python train.py --num_hidden_layers=9 --hidden_size=128 --num_attention_heads=4 --num_key_value_heads=4 --head_dim=32 --intermediate_size=512 --vocab_size=512 --hidden_act="gelu" --norm="rmsnorm" --norm_place="pre" --norm_eps=1e-05 --positions="rope" --rope_theta=10000.0 --rope_fraction=0.5 --qk_norm=true --attn_scale=0.316 --bias="none" --tie_word_embeddings=false --parallel_block=false --extras=["some layers without attention", "local attention windows", "value embeddings", "hashed n-gram embeddings", "an embedding shortcut", "learned residual scales", "skips across layers", "LayerScale", "capped logits"] --init="orth" --init_std_qkv=0.0603 --init_std_o=0.0603 --init_std_up=0.0603 --init_std_down=0.0 --optimizer="adamw" --learning_rate=0.00274 --beta1=0.9 --beta2=0.99 --weight_decay=0.1 --lr_head=0.00276 --warmup_steps=271 --schedule="wsd" --decay_fraction=0.551 --decay_shape="linear" --final_lr_fraction=0.05 --batch_tokens=[8192, 16384, 24576] --max_seq_len=512 --doc_mask=true --train_tokens=127900000 --max_steps=8221 --dataset="wikipedia_en"
Each number is 128 + 32 x the weight over its row's rms, rounded and kept within 0 to 255. Layers, rows and columns count from 0. Numbers have three digits each. The size before them is the row's rms in percent of the matrix's.

# v: layer 5 attention value, 128x128, rms 0.162, rows 99-127, columns 0-127
# o: layer 5 attention output (transposed), 128x128, rms 0.167, rows 99-127, columns 0-127
# up: layer 5 MLP up, 512x128, rms 0.181, rows 0-23, columns 0-127
# down: layer 5 MLP down (transposed), 512x128, rms 0.187, rows 0-22, columns 0-127
v99 106:157191174157104188148120085131133128142117127165144149118093116148167162124174097153136096118134138104118175091154138143145089139122095110089097059147153090115128134131143136144119110092103212115109141086107120096089112205142114128087158108136154092123067085109085134111038101116193121121161071149123086074140082100120127138148141152124215107101172118071097111104157107169148071094139
o99 107:087150040101109132083145091151178094119124107091082129176130128115115141133117106148135160144068154150146172128106115085177120164134135068197122089098113103101146187167114175062136101155145123174131130089094185076083145097094096191122125113118144110128120169127143179082159146139080149179081104121112153119053081152128136124168087110110147067111145161160129089132135178154151131147116
v100 115:160163175145121162111126049129123189145087122146190141127074149121186156166141131159156083098143115109124140069118163165147114120117104111067116144120120109099137105117237138103124109115095208143109163103075125142090124162103115097092187119167148117179035136121133087158086106115152102098126117140123142102152091122140205161114144136095178095128158097168105084120141150145129132093142
o100 117:102146104081132146109154102170163142142131155105130109185105144155076095102148130163096166175140181119171113103141148092166130125161133111145141080113141096125183170165111141085156133127126126106123096118090171080071112093130125127072088124084184177087170133083147193109156103139095170188083122145120141082046098127116124171121073139123140061111179178176124054131139143127080116128130
v101 098:101136154117123135143128199122104063091149183134147124114134115115109121093136138154112144157165138096133144155139080102099148132146181177184160163102167135182118128130104111157163147124109078064187126177155131120187162115182098175170108137123101169060175090104097153111171174113125143128147206142098116144137169183074044126129128170194098170157100141120123127141144093150131128173114
o101 095:121089139184138075154088117134100108096132086144162141105180091135135132153119163103175135095127127128114082185077124182115150134173180159066111182147079118081095108125182107145118136125118163152111139135168110205149096120168174059124134140094141108160120118108163116154118130112113092116114115098121139169182119133160140085128159156110085141131070096122143152138025093086211138120180
v102 083:144068132079094129115098127119107101169167194140132175141135111133149108117069103113145123164107187109100154148084114112112182065113156090083148056190103106163106126101042126149113123104106164150102148133117101155141147123062130102151119106164106116143118174119096143155127116120062137124090159162127143180114189067142151133101144112125126202131084112216180131118164138128112154075139
o102 081:156104126162147147154136126136146141127071098157142103086145171153085092102116131075125141146156108108117091102129110151118127130135142115159133136118136156154075137107146110113148142151174120115176081188171151138105123116218143140155173206135160154153141157088149116081184096178166159122152169100125070153120126160172167107158162081072136095096087189070024125167109119093124115187144
v103 095:130170181119097152117111180106131082143182170142173173124193142157121117149097098185097150154153175045132177161145098111109150135121188139089180052113141132225107131112140120153138128118133151122161172134106100117166115092152112125176156110096131126107142109091106173132087140095124150142147147163091094155121168135093103144134163172152146196080088157125079115117153080175123096143177
o103 092:128121163159132116154109105146133106091122095170111102130145133129110109107104148124163132143104118152081113140094112103166166125163155117176104123107108101054072115177147145112165125148100143149159073125176117100154164133188095136137136181152181135125140107080139179082160124209133144095108109151088124200122107137201143088218127131111106149140110135091101077146053135116236124157141
v104 086:126187150166133127139154106127147150089097082139145094123144141129134143138205145143113121116163066152155112099164126146155087159160113156160122201021167141104150130154208140109136121130111133068168098133119170105110099116190129146126090149080121159119108077095152134126115158130175122110168134102100085078114090194078111139145111139150170088139182148078084119145099117164149094203110
o104 086:088138112117141142090118112150098140135187152088113154166095076085159164164124153201123123121086161141165155157109133099139100141140108126099155118182099064087187104130123120142113131107076161148063170093072117133140146139069148120088087084135152110099141104169133150161099132065090111147115081158106172109136097087112099127118095187170103119147143081200214118091145141129154143062119
v105 093:095134127147127076129196084146128133114082124109128114121116166145086094129146119157107123040119134167120114074125128143102145136156129114192187173221120084149145095162181155131120133140170126125134163194087128111069160066099145125107105133113067159191069106176145050144157145138123097174114118152122119112093125146174104153125095147127126094122112170159121123178123126140100209157127
o105 089:110096177112146149143078165114091171153156121100161107123123091113105207161191179155171122110147142152136129117151148113124109123098147141078135068119100120133160110096160099089096186110090163172089170103123119126160062158111083082079107128110132103151163152125117175170103176127140131067108138112159159090170179132095152144074185153126192146110123073144143177047151124099161118109119
v106 078:126165148180137099143181138143157125094104075131119072116149161144085110127189123146111128044146076170141113092180132137148111144147142154182154127092187116102120134145145114118123149142155109110144081138122172108107115137150147150109067154060122165150148083138156139145098159129165134160115062102105035083095099164070116107150123122136145092133150187049074122159080105159136109190125
o106 078:131129104131150132109065117126073153144161131098102113159121075067179201172138120179150103107110134176139172135104113102131105174097079093113132098162096080129152096137113124143107126091085161162092178087087106133142132167077106133124107055183110082140129095178120117158094173104127101106129123180124178117140109128107132142104125172151178154129118071164197198098194142118156179109109
v107 081:136110118125142134110101169123140160178180115047099133141165131140067092118105109121143163116090164115123155168114134137124180114101155114060143086225088165191122121127109133132107122108138102218090133104145091136121092112114158074141163107078149091150174156170133108115103073128115117159108107117155160166115142087177131106135173116085101135074122110201182140124153100088121192101166
o107 081:136160212155106112167118140110149144141115104167076117103113152104120135074090097074118135150165061119083134114174110121125131098090112161164102161064148160080089124089119119090180140166128083072196108123169120082135189139131084151134149175193128129124122115117117098087144160187165118061160178123139149110177129114114088132174146083124131174141123147060084153153139126166115103146109
v108 092:137166163150083151117122146119119153134094184174132157120116083128152157158168111152113099144148079112125114077137103114184105106134111147094100138091145061100155169134056161124096145133065170094136120154218159124137161212117081117113140113142020100077119106108099130162157102120167115128130169151158136115105106104137154142138152133127159201115134081126139092129144157118135029121147
o108 086:078110084131179106136146105173158080131107083107182139166126113151110131109123131122148139105104107110131162087126124133111115123198158141213129112143127143142137117167193080142120077134159086111108185102073199118059126098148173159162130117121201164108134169097165107128099169087120129161054122121114108128098134176112134106144101183100150079088139185165098147172125133169133142158193
v109 091:131052087157168131127112112119149235122130094066099122176147162107189109153093174092141143162113160167125063154111163123110123103141119124082097141084089204094125176133128155133119166160154115191103126082073119132148111093108099127125085129189170138151110161099156111138092106151117144139120096122185186141113082114137148115121113089094155075097142078114134173120121174098147093103155
o109 091:150146115082127127088125142122186092155197157172131139106117147126128097100134111174073057144140136084155137138172135126175109074061115120122135133117156113137123138099136114100176106113139158080159088129134096130162145159145188129118162148099115149115161113169127123137125090138125110125185170122110071127136154017124091165132140145184091167184177153141082078118184144146041129085088
v110 104:148133149145070168122131062134125102164095105202115125132137123193187142150138105129114103066124131102116113093149134103167161065158151091097162058143109049148078156138131120120114145088128174132066137123124136114126102094120073086116103127118155109181085117101098127167128119098095136137130078164120102113095135093133147124129155144115194195091087132067108096130123151124135043136205
o110 101:100129091141188144141134152139133143144122087131116107152164174108107196074090150207179123124139150196135176117095121111162077139131155098191132055117134118150116098181179111134111121147107151220140099090068138105117113138128188173115133185162120160067165122106129182089079098182122154119094132138105114122105143153120176114152110105065162128121170141145099123111169161156124135156108
v111 096:138176180103121137098125125151114115150104115163190159122030092099117112159190090159126113093174077128095133090097123160181102077159136117141105154090156060076192135145121121141118137118066152098153157126179149153105128158075092084112103134117115126132084118149135171193154095148137073134081179145111139116140153172124176143122142129131128167148173146161148074102108163122119070192144
o111 098:094128133121151164152114101106104154121074127065159097159140070154103122114118150088136122127129114155139122088114154122112132194175109168130161134121103137154170128143169103137126137074109112116070156139066170070069147082138134117139115120149166177093133131079166113140156132082145225150116123133124139113091153159154147166109078211085148036090125144186135163208116151155127158123143
v112 089:095113136070127109110106188131107096122114145146135132110122058080122116137108163148101143186163116128102114126125096128152117112147119178181098193075175133114173134109058119140123143122089096059142115135214140151144146217128147169127110137132114133047159148139102185176175128153138095099097231125137162135150163150136170129121151114152086160175123153151163121125121180107136098143104
o112 083:130129103174145088138152101123126132113085111120173139129152066161108085111125097028157094123147068118104111127127100175042161128169128163100126181119128143125125118134175090172114111127137079084077154199128178177107116083146142108154171130136144141144125099101151102152137112065146166145157115136137104179117131166151109135107098199144107080078100119117120185186077085151111149143186
v113 105:129118139114133197102108221122127065133157132157136131149143087131122095170146129136082162184147189070122179172184090106145143137143170166115177090064140112214079120118128128167129149118120147106150099143133128105162082101177115142167084126108167098056173104104126187091103139115105149157138137151139131122091131141051069110147148127125136160093126129114118127123148046130140104141157
o113 106:106184179166099090144096077120134152092144129137103129075195130112157177059059134112179055131099090127107102143046118140123146103111101105166101175160121111067122129126179136127177106185106118131135071133137134144156178164147118172137182155174132134124126140092150127109106158156156150089145129133071129174172101144152143090194109132140087140146114149148110118122077179151196131126142
v114 087:160120158141129161135124100137124143131113107124161113131089110099113121113160152097120126115147093158138096113078137122155162068138159186085090165130119130059147152152115133096165144193108037125162140148155137144178146150168103143162091152113119170142139160120122172131207113135112089070106179130071125143164142220151126137105111107154075152180142091188192107146096208110139124173084
o114 083:106081128115172124160149169156090130147109127110126137111130138158129103114104141136064154120173127110132120127114157142100102153127152162080148154185106133103167126132162045158132149074136131120118154116112092161116123095136212049117101110124100207086119052109128033172171090110086123176150125125157126096168187046116107151096132159109108146117124115130140151173139104083067135094158
v115 115:125186111178133060140119153118136178103136129057157131112098141132062117107159116103187146128119089119152123144077123158145130142138109158081079179170129163132198158140116109135129150110099083170153147125201114140164153127130110062123161078127102112106176146153120111114104057105188122101163172073127142144148096180197128146143178151156093091090162126195135130089127119104123142179093
o115 117:121123193107111112163131153157137079147129126096127154175077041138122108146124146117121179102149094093111158164163161094123120108188138194118183186113104174127128091113094129109148088139086060079147188076126113071098135119113119092097148113069157143108122121160168066126162161117111118136105133091114172110172141089106065141156075162113088150141141117105152103208104113140094113087143
v116 105:125116171117142196139121048134121134140097130136160134114125145128200170172102152160148115132140177140137111101130171156097095118128095141146103148115133135084102134115220137108134108181138175118082148080025123130088130157150129161109136176168189133146031109103117115142119179132143078092133066152118134098171092131149167140103114118104167073181141148086116124120115183125141125074126
o116 105:122142040063114136091169113139166162107146140139123105173126158168103066111163098184082115158092186143131140111139139109183139118088109040081117072079161103107162177169122160128132149103165160145133064120125138158140081084117136109101095084090094140156156110136110184140116076154070148165142127156157124114054110116142112142101120117136122095108154098162099083071163117124085125118113
v117 099:139114167066131181116125108132119148171137135152168162121126178121195131151124168171074143158136118106129137138127170155099065096103138090126140108145075159110143120101246117125124098170138194146119145126077098153124110120137146125139226175120199141139054146113128112157194159128087129108112107135123182145134141121124209148081122130086114106163160112165126088120128149142120142079148
o117 100:147147103111126172121196111107142165099118164143162094140118179171106051092118137109123087179123196127110046091168172099144172072133119143091093080087145102133144153174106167140179169099156143113159087149157157121142156102159133124125029140176125178128136103063119161131108067137111170131141145139158105114102140123164076161092097119116084125144130124124086064115106136107128085128131
v118 104:138196175150064188126140135124135085158186161170189150113099080141105165142128117154089115038134082117128156115144103097139172082120169111077147041133152052164084124139088107090132142109105140092108159127105146120132116139132113134155106120108098129177126088106057155116113129104124128137172146160072071108143142128079105125140149172123184180120102160088125094133096086152112119121172
o118 105:130081108122189152108121100165102148103094066101064143122155145113148150147147119138131174133125135182117161116069133176137164207170146098189180113157101143087148114148157101139145099110134166192177104136115127109095137119150133098152102164141133134109133136077153150076125113200111148129062123191111169136091136166158174119152123073065178143074099143158156175135134131112188140185114
v119 092:150127120137121120123119069121151140157121049119113153147179183153147113145108060130161128093109145129120111146114147159135130115126122053086155068160108127102146113142151160138097102098126185181111122099074126128066078078065175077119138105125124128210075166143210095133086100139104127161114065130159120130140109072162180128121132097088155148073134116112111137118120169106112111091199
o119 087:146128142118109183146113118103129152127117167147068069152097152101125138141114153150084123186139113161165170085176102066169111148087098102199136048097165132166109144130079144077115132125153128123132128113124115079110185158130077212140129165164151130088135125123068177114138150134173144073136112145152110117091143119123125141173116103146172126166158157155095119112216145181127126130047
v120 120:155103103132078120134127102131144079147138144206125111144202166171152121150157089115078120101102116083133120114160127095125151066102128063097165029149102072160097137133100104138121150132143167140093071103091150110135116119105112102146139152115072126160166133125124108125136111106091216189142062141182097128114141071133078115142121145105147150069078135085095121119116156147130069088158
o120 113:136150098122186169094149152109183134133133103127129144125149201110141155131089188189147098128136119189134128117111127146174116118112135099183114061139105124154083114157119122169098067148142148196177146117110082106152123213154117188152133165166117152102135153134128175111053172141132116111095118136092113152116145157133192088162153077094172199154149158097073113113172117144141107168153
v121 084:088109138107119222105099162136117104140139116120107142117053085081152168164079192151134110182126155128100134112136131126123070150134095155162084184066155130089102099105127126100107103137112177109065135098119116148099115210129135147109165126180149087035106132122105136156147134145129093059116153115158208119152104096119174117124144100093145117161124089119180131122146110088132150066139
o121 081:136159105118124075099182070118159146077124130140144134136163104165129098066129033077108104150105129101098121120148131189102176096131123127142119160110181154142175185106160130143141127181145067072133087183143212155101115055134144124141131094097137164184137158106114149103117123115147150168149140147147102152054090171126114144113112104128120068111155172147144134126076147157073110169134
v122 103:150129174131085124120088150112123101159177158144143169146158129180108133118090082141156126123111163076117171151115107100101163087106166086067150005203130102191065135125040125160116127087147147151108151144107093118141125124104105095146137102121118109122142119103111160149065105111100157150131116174097105156117172067130123116138142154133162212079089143148134137110163109147112141098182
o122 102:158119122148152147162122135128141108134096082190106115114158160091125134106113128117125174130121131155088124110098097148150142166126158110199105118111105133118066125121156114088161123170137143148188085148170134099113136128161103172156165186144159127167137139101127132063169132202143131103105153106133108186128118155179183105222153066067158121118117194086050120156075137112191117181139
v123 095:090153109153154121124133154150128147093103104095109101113056064084113165114172154133163089100136098161113127082132106147153062154141085145207075211084174108057147109146097125123122105118083117064128118116169144121069137199116140172071127120138120102068119070138126115099125127157184094139138153115152158075149089134110102107155106117135130071146183080068144130132124123122135112125105
o123 091:106129111104087098081126101105150098139140128081135166163146066123152144144157084099115122118095127119137151138154133178106152168136111138134137175130126140123190155087138141101096134143131103121061187141080196140093109093063130118127114063083118060167097175164167125144118176032128113164101103108146151111105107174077116147091123145152155075127148152195218166130124140173113149107115
v124 100:151101137107162209090094131130139102170148045073164136161107102111113086199099100147143159119131209128101158141155136137172152085133169138127148079071108100114129131129134129104108120150096160143132150056063114130095057070099147073167078109125157102167137154126165190114057122160099125172097110129149156113119115120097135102135125084069124113101109084139126129107113129106125098127186
o124 099:124160206094085155129112079111123157117126169110064093106188133132127113063091116149098065163126073130125137097108138120148157157076061107165133145088186118098143169099159134139159139125100110131100051148098132094141180123154092140154152145161117141104144108103101139100151167159184185085185106185099136137093123143147122146166137143139143141134141179158121159171191203166102143111090
v125 083:129155160196143125153158122128141208099083122134151103133098157120132132149178151130105137107155102147156099075156146137113120186162112199087112190123116165153111145133225175130143162185192094156140160166089127096146153102191068169102125165133133144090081097099102082133147114121164130124144074125111136096096091157117100187133118149130175068107144139092108133163103086152151157174112
o125 085:084145120098156119086114160138152116142205126115161126128110106144138170121177121170123100088117171120117139159122182091143072073102149125067131114157094079101167117165148097101160121103110148127134142056109127112179112153102138088064083064100142158123159113167128136161116118157068091120106171137090142079176135052108115148123115160157104170108186069169166092059131119100157102083132
v126 098:097105112121153073138095198116123173093170143064084140134145151122112154077067153102189144191099144119136127193085132130078063177081110131130076146133146231103142122108081121154126103124164095152135119107131076142136148171135156162111178097158166118063167149099147127103107131141145143081147137100129169172174116109134141106127120116159093122149154091129147184106167124137124177077100
o126 098:199114106129097096131143110114154065115134149181130150132105123121156046152139073075079153124112156071103097145181098157121169109131143136128098192112137137139091156099071159097144121155164100068155135159200143151122149091114129127157146121076124078204096119169110087109171113110128072159156151088169090174125098109140085130143133087148084106172117148076134078144068098119111116121116
v127 099:143106055125137096141125174133147063113157107099068095148123104122080124100135122066145141188082141126141123204125137115122141140093101133136115105190113132156174123123128101111141118143153078159134085095171110120163151103156161118127165112104124114106245140153149143060131076139123178102150131060176159166126131123183052108132126132132045071133115126141131135114142105107130154132067
o127 091:146170175133089100131169166097109115130123151132122155076136166128165099110086144129118127095136069098106123157135125143109128112134155132117132170145124165125095133110083161195111116157122049152163173109159093099157118148091082146142176130107064132160075152170109077119105203113153099131171100097135146122193145153086113114115169072122078219186095120070176118154091124142068095114140
up0 111:110112106127095099136132123127118118131098149102116138155171134137111068092125162129133093104163151115134158109075159150185155166083136145106128159148167123135156074147136160129180198150127113184134111161120136173179093096133195114130144053085169124111136184077142095135166162142167103150147186136141109092070160106105118076069078182121074184186098105149105121163143147171118103191165
down0 114:082127126111179129135194113126121090148128152120123168107163094118125114143164100105159116068188088099153156087106160145192107136069126149100135144143093130105179109105139099122159163166151119091162073117081101123169093156161136090168147108170174097091146148095093138063166163145143100111163158164095129120028151059163087082127172102128068116125125122112155115116108103141138106202112
up1 099:090083157134154178145144127139073121161174140177118132122118203126145124156115070152120152185138120110101110142067137123120130130141203039158211119045117116159138138157147185124146146092090144118085108048145160139143114123088119092087164123167128159139100127087121151125106126117156143112133164143108160142132169127119139095117114139202121147130143118094161123132177127077094224107103
down1 098:083109116123142149171171115170141143150132089172092123111176148122128109178144067121085137099126133111082090140107127143189160113086115180105176131083137206128073168157135137074137092117121098094094128121116139141213084127139081082064131099197162149101130132194176132110083107125088135105088128149180090139141139102185089113125120108155107144059141072130164140084133169138124125132124
up2 102:119135143175047132128101094137154187082121168131131135175145100162149157109133128164132181122162157159178098078146143177139094078138164133103129164128114129120125099173051149119116116136066117111133109166121159158072168166160062113103102141114126134120072171109123165169127150109123120111107095160068135087135103205080145074096124128128122159048094099126105093166156170185094137093125
down2 104:152137159150109149076110087144133144107106154128148190073158087149132102133123109160155141138112158135153136147175137161115113152114142160100148101137124146117124055087060103149166149159131107120126185154102105138093193179163035128104106144115164134112122146139185166148119174111099137099114149122127098127130124147125150129180106056090202166068064092124100063130064079165143075131090
up3 099:182066176200131147143099118121092143138118133154101124171118188130146151106153143137143104104164155134096146054125101111136170108107151132058128121070159151113127115148142153152173130150114148132106090115162130108146103125166129092123120185152163168109175140122154151134080049057155122126118146070171147118143127105152103144081087108086126123099076076210059105180101085114152185130107
down3 093:146172128094113105120099125110081142121171116177082089113063104130143171118112101074121108100111146154124157143166163128119188161091120163124188108042128127109144170082168176140140139171135125096107098103071102070170134130127149174159177140130124141128154164136157129134108132106122150127187111120089099149175129087156140187176098056123121070131126111088175119104132182154185190087091
up4 104:126082171137121156177117066147138126161116069142087188176140156144156082059158115157087125166115156114111075150122136134165110086148138138195188108100143118183084138130124142147097136122105084096149120152176132157135083146114169142119161135146134125133041141109170118152104110127060139177088177098102156133190120054107110126080128190193100143129094094112152141149119101149112154090135
down4 112:121119160151131124167159078080120180127158118139124216161112131149096103104121133108088119129067153138156081127120174089145142111145160141174198130111115112153057135115149099096104088171110092150130127167174175154145104154131131124149169132155101156162055153150121147147100126150060153143092182112066128104112110034137139122089157167184180102068103082095135137081118103118113152158148
up5 083:149128119146114119130115121180122102159107079158112068133129149141173100104101070110115113150121118132116062100128121083190163132160040122105166187181140115174130112141084162127147086094155167116106125114116089067104126193198112099163138047106149099132111164128139116146140084096178145083095099151140119110181139102140050115164101109090108148093129112127150168178154163171103167153107
down5 066:145185083152115139069146120036161146101126128176126155133108105148093163165179118101148144167099073109123182095180149102066112121094046121109108098096101159132120141132179106107110107143151114090079146139117143000128131134140143130146130119147163109109167173156115104154151122127084134140180118104178121101125091111101110156219122123132133089147131121121117087076136118136110124103115
up6 110:145075164172135077203096101134102116119126140161164155147101103143141119132100195104100129115170106128139098188148150073100126183099169133017092114118112110070154147155102154088151164149144123154122144065153124148139092161103137134092120115129052089089153126117147156104116179073115079131102181108161161114115124152115136136074088148160117141208112111122076177118142130163112145164111
down6 115:098103124116140099089119201080130094099117146205132109101171124109073139129116188133106148089095117183110203159171158103145116176117105149099176090090119098114153109159141062139065180153123183087085096110093175121115090096115139145133110130098128139063172095089151137115096131148105142115180211122136086104123142152174074173143151163096116091128086158112116100113110099155136113116122
up7 101:168123124179109017170118108171112165089071110163124099130179154101119142158108098163114085167170125108144162095113075131154139097163138165166175132180119153110101125159118156190116130065150125129106116131130099175185051116151135143118108130109101169161154098129166142118098093157081102127169211101129095109152105045169175149099147144140110110129095149122090129105125104119119173128134
down7 095:136093133078156088053167091133138123160201161175113138087133083102146202155154155061103120130106110154125134133139131137079125123147135135146161139171124128114114102127089040167109088131119184155115165128116162107131175164129069090131093137153112204104119174148141124178103134152065137151113123096139152101141148114169169102180107089066113112149112158103131135152113081156206104102087
up8 100:119078169137151174150091116174124139153134175182141105147172131104118146214090182096116129177126136081182103188065107162133049129211128156127157182146163123090145125203101114136107158150142178140122136117135119120059098139142111139080143131132135135137140104184128100077132134139142142119091111139050137131109120140102151133128080139116083138163082203160145107105144118079109153155132
down8 098:139130122148073173096139169099091107118077157143150130130119120159113121105156131127122189096066092134150088129180172143083144183068110120123177137052100104121107138042139130100093125128112159113092092137061074123088167094113125170137153128140104088074142151067170165109082110158109136125130154065119126124158130136151092179180077095173116108140139107106115186187124086100114091111126
up9 094:173118156138122151152140176142132167121162133161126146159157095126167088173166139088144103184119119099109107135117112084182128143124104178126149162116141159155124053136051133146125141112124136134120073102133127143179126164188143134156138057148114113133091195116106139115129158087148080141097147083090146080115130161111095084084096255202089104170105076113139162117145104158126130120124
down9 090:112125164211156113133110131144122172114047071084182120146168175126178115121137148073113185190077132075170087124103117143109111191086165123094129157117140107140148151117102162161110072128164146157095130182126174146162157170131157155109108103105112147150158140121066154123120068160114115084084141120107143094106122182105121146152167177114114121143149084150175159153087143158155089095077
up10 099:111166098113191164143171095147115126112138135142113108097146151139120121134162052132085111129202067119112117128138130139156130066121172089128062109075164101152081094156097185190147129115132172161125099102116154126114099132153122222137173146147098100147143120140145157177170115093121056175120155137099214112131146177131115104108096147116185160138126164147136171139162142087071138111157
down10 095:118166152133167128108105124191135068132078063136075100097125154169131168181158163091156118162129146120138107149116135115195112068106147181188132071155070163126152063124109147148104073219139101127145118161174094137155139146076088079118102145100138131136144115079159160150189127160084079138094143133127125087168059123124108156113119100126086090118117139111137154121104084134146098099145
up11 100:202058182157083110209063152114108113087134132099125143178177138093120104171140145122102127118122100149144102137104094172113163116102205145086119102058151170117095119135117137139096182159093129150129132193166111115124146118117147156102107134098088116158178119162136162118117101134147091107030159093129069130138083141124166118114076124082150099149082121151151162162123130107098179112097
down11 097:112090134185065116105165165094118150120107118145113151097084161155137100161160136174128195158112035138207193098134186099115138157140145117173098166123089121114091081113179158090095133131183086127131106108093135130182188095137129158123131156113118148140129158157144081122183123109164085163172094184154084138169173140121092159126170118159192117153133148127134136097100150149084158126109
up12 115:169119064187138070105126158130081124136078154138131083187193164142132135117153114162069141160110151128108063092125111162126135147110150122098109128151177124108125092134163108125151173102081148095087129123135103141150098097167082098072166135138144144145124078111162141137096116146114090203077225129159098121222143137115139129074160155168118062122157112136138154181105131101130098137122
down12 123:168134076172183120088176114070110122180086111123146095122113127164065129105131108130091102170086148133104131137115165118076127121086109143108089096104114111152113130075107093152112108125113151084111120164084164117163140057163085137119178112161134093140174063118107164103095149170076116184121177116182137106150132149077153083056179128096075093094149145151132157149105125119185078136161
up13 101:161091131153139162142085122152090120141126115185058112141157115101115152154142162159115126112176097111152182088126123165166126112157118161146112176087165129072095174161152122114163144129119175167109083137146117124085132119107157134067083201159105144112192063120080133099202135163119112077112117112116202068134141120060160108126143155100084067104118178105110114136148167135145110160177
down13 085:132126141114093123122085141097169173155100112140161100135107095139077110114107133111153117120169181155134129120166148097131127163116131082106146066144106157138108127097118123147153132159128112126118132119142150000168075164158079129096164092119115105144093118129148121120099088241117139174139167129152159066106153106138135163223169126126102150078197123072077158102116137094141131119133
up14 101:126115107156128058119129196151039132128137146134209078121118092112118130138071150153111141107187121044124052139186119132094140125206103155115142117157142119135145090083146105147139137143105117130104134134110134198137112119127110104120136085060188106139148135109148131132129051102198132106113087089131153153161155140154168114104124162130085159126110170169117188176152100115104118136166
down14 120:160143075068124142156138172148100161114128102121142111123111104137146136149176127085121099091090152061100181122118109083084113099161170087122196159168095096107115199136106194142104148090172164110137154208154138137107160157168092159078134113110135091151081124138106108155129133115101116110172160145094141146138142087104137180050142152157100124160099171146102145083157106091067097190098
up15 095:176162100127072146145059167123121121088141157119090100150163179094209227101139119087106157154202078161163140131059111133146080140136113167189130125113136157084141131166145083096126164144157147090178081122117183118131134113144113127091193139150098157127125100139135124105144132122181079071123102112120171061129091160148173106117168116134122146102135140133097117136151162141123119184104
down15 082:091108105121145118150110137049134174146100112139139152098169113116110091104125150206116026127122085128099136097131131121129159112135178160086136090127112166121092157102142184163154104149124087171069134179162118067148131175073051124159090164152056157100080146090173149106120169189157180159132153118113096140096177154150110128128119124125138093128124146137170150121126140155202137133126
up16 104:128132074116132120177136083134109061100117152125136132149206120191176129143128111144132119083139102104178076085141102077108140126112165127116111158129122088161145137154182111102171129170073148134194159125120079122171140108168097083135183104168127171136122111128187124183130098083154144123075099101127177142171110127163118162105135156150149151129080170175105087105169176184107163101200
down16 094:147061100115106090095210055130152108144099146085077101124140121144160140076139164156131109128140173127103066146118171132158103062099140159084130164125122099122115166144083107159114123141045101090121123146146118139187191125132116097177122166151125136111119101179092114195185143140106109122115116123156147151136114184046151224128109124131161106136125143115134170117154079128167151123148
up17 090:136139170142128175154104171148132151082103127125153079145135111159143161086074162177139155137121153112109094117124108131124142103116188185181174084159211110126175124165146117121158144124137173187082070156100120110091105145216099121128137102096122189143125067121160138112131165131130147071119143172152142102163089151143127080051073169155158100119130164144122122109114105076138124063166
down17 082:167095093112161130126148168094092167122093093136133164129089094132107132090144137108089176132120098094113188123180125103127131085145122160158147107203120100120157180050085138133152040144167117158099092153121168109099138139150131105128102081138147122172129096141140116086099122141094169206089152181175120108082156182037159145127116152150138171059128135116126099108114108167129095174151
up18 106:106096112150100171133132078154130149175110128148145117154097169090148153168155119177074159174162117104117093091137114128102165144136139145075073080148111106115169096120104111159130195111082077145096143155143157162144103044104080131121144102087180082115160212084129141139100152052152164148155124141057127101101129136095108103090114149093093134186047122131151138135101102093123131143153
down18 105:101086143090140142096166091115171170130161124134153162126167119101080152139212076101159145068095094115171192139167121126075101131132165153077100057107122149094167102115117143125157154128110151141092108138160106132160115130113149140143176102109117089115159153086091116082193114213155105143112159201090118113198194114142129099089186130085098111126141133110121141141142083126139150174144
up19 104:121086111173109150148146102138079154060125171163167048138172080133143077124134158112105116109159107039145171115106109162097127142132118138100178079145153066098094126191093104131149143113171105115079119097167108128071141146134174163107137079117177118100163192137127086162081139111111144166109176120134116101112128144098164128158105155099084121156091084121081201133159181121120098147128
down19 109:213140153134156140146116147112168150136127138095144168097099165152151093188118107187091076120111098216110067124170166090136151103120124117164087147137156112185147113103119139137141152114096118098152124140121071146170113142147093084148158185143063122126107117113126082045152146137119168127079094106157095179176172069117160131103098119145109148095123123155127090129112075135083060176143
up20 109:136145152159129125171107100131096094106114195156147093143135114124123060160078101144156153180153135050155074103079107156100111130144156104074097127082160092082138072153124100157160163117147056111117116083180103152096165141123146097120142150100133089100124167101138119214069118157098095131120117105160192184126110154134071085113076172156079145147112155151156138116139133091151121077129
down20 117:134098142147148106096139105105061087106170131195134126044116104096069141162132096173149099154069152072087130116129101094085124095143168181114132115093151132116138144139112144162145128185107153159145185110163114128152115143116116169165137104174093131101125089132125135141152153201082122103122110155152132103083113131082069099140120174077104164124129157134213080037090111109115132119081
up21 107:113148156108140122137133095142068127076096099124076133197137150139119104190141171127101135100163145147152096086161130162202115124105132101138145132135160104113156158153170172132139129088081143159150095089090053171051102190224147095137131144160101097158142141098161179155068120151119081086114142125108071120100131083174100056104126102117136146127113126112130170118128155139100117131184
down21 122:161156122120133128147204146127108126109117127172053178066133085179151109176109163174123128146169129164150121105168118115108131157102137116075089151122131160143146108138142116116100085055127157196163158130143087156138133102150132132111127145180109079113122145090157146115150149103136100158171145166136121086100161073122095139048082152118144139126139098047127202128145156197076055119134
up22 100:121024193152100070089158113113124151112140107205145121151144104094153136058102143162153131152133106147155117113126099118110190106122073153178102088111132120102073117147088156166139124124081153094098155105116114152114063093128098154102158184099117086177131098150181125095109100081144120151122145122121178077178106138176159128092176155112170141144077142172124118166154102089090127153089
down22 107:168117181169118160139153166032074131107126078116069143148126184140115156117104150079133124088133135100123158089129097128128158105098122126099118073097115116120068161064112103149144096181110134071130136081141146190085152118151111168149168196158083091195164144147120115092132180163101099160086130135138108090119115098162141143080142190109122099160120121201144117141114126064138111110142
up23 105:145106114138201112115113155193064068123102130143101116167068161077119140192131086112100216131127169128135112153110044114162146130175175095096132093121154113141128043159171107079130154143118141120188148073175139135113103164104122045147119107141139104143127138148166159130118065111139126129088074147079150093107082147120135116105112124111135201123137140135124094140120144141116104138095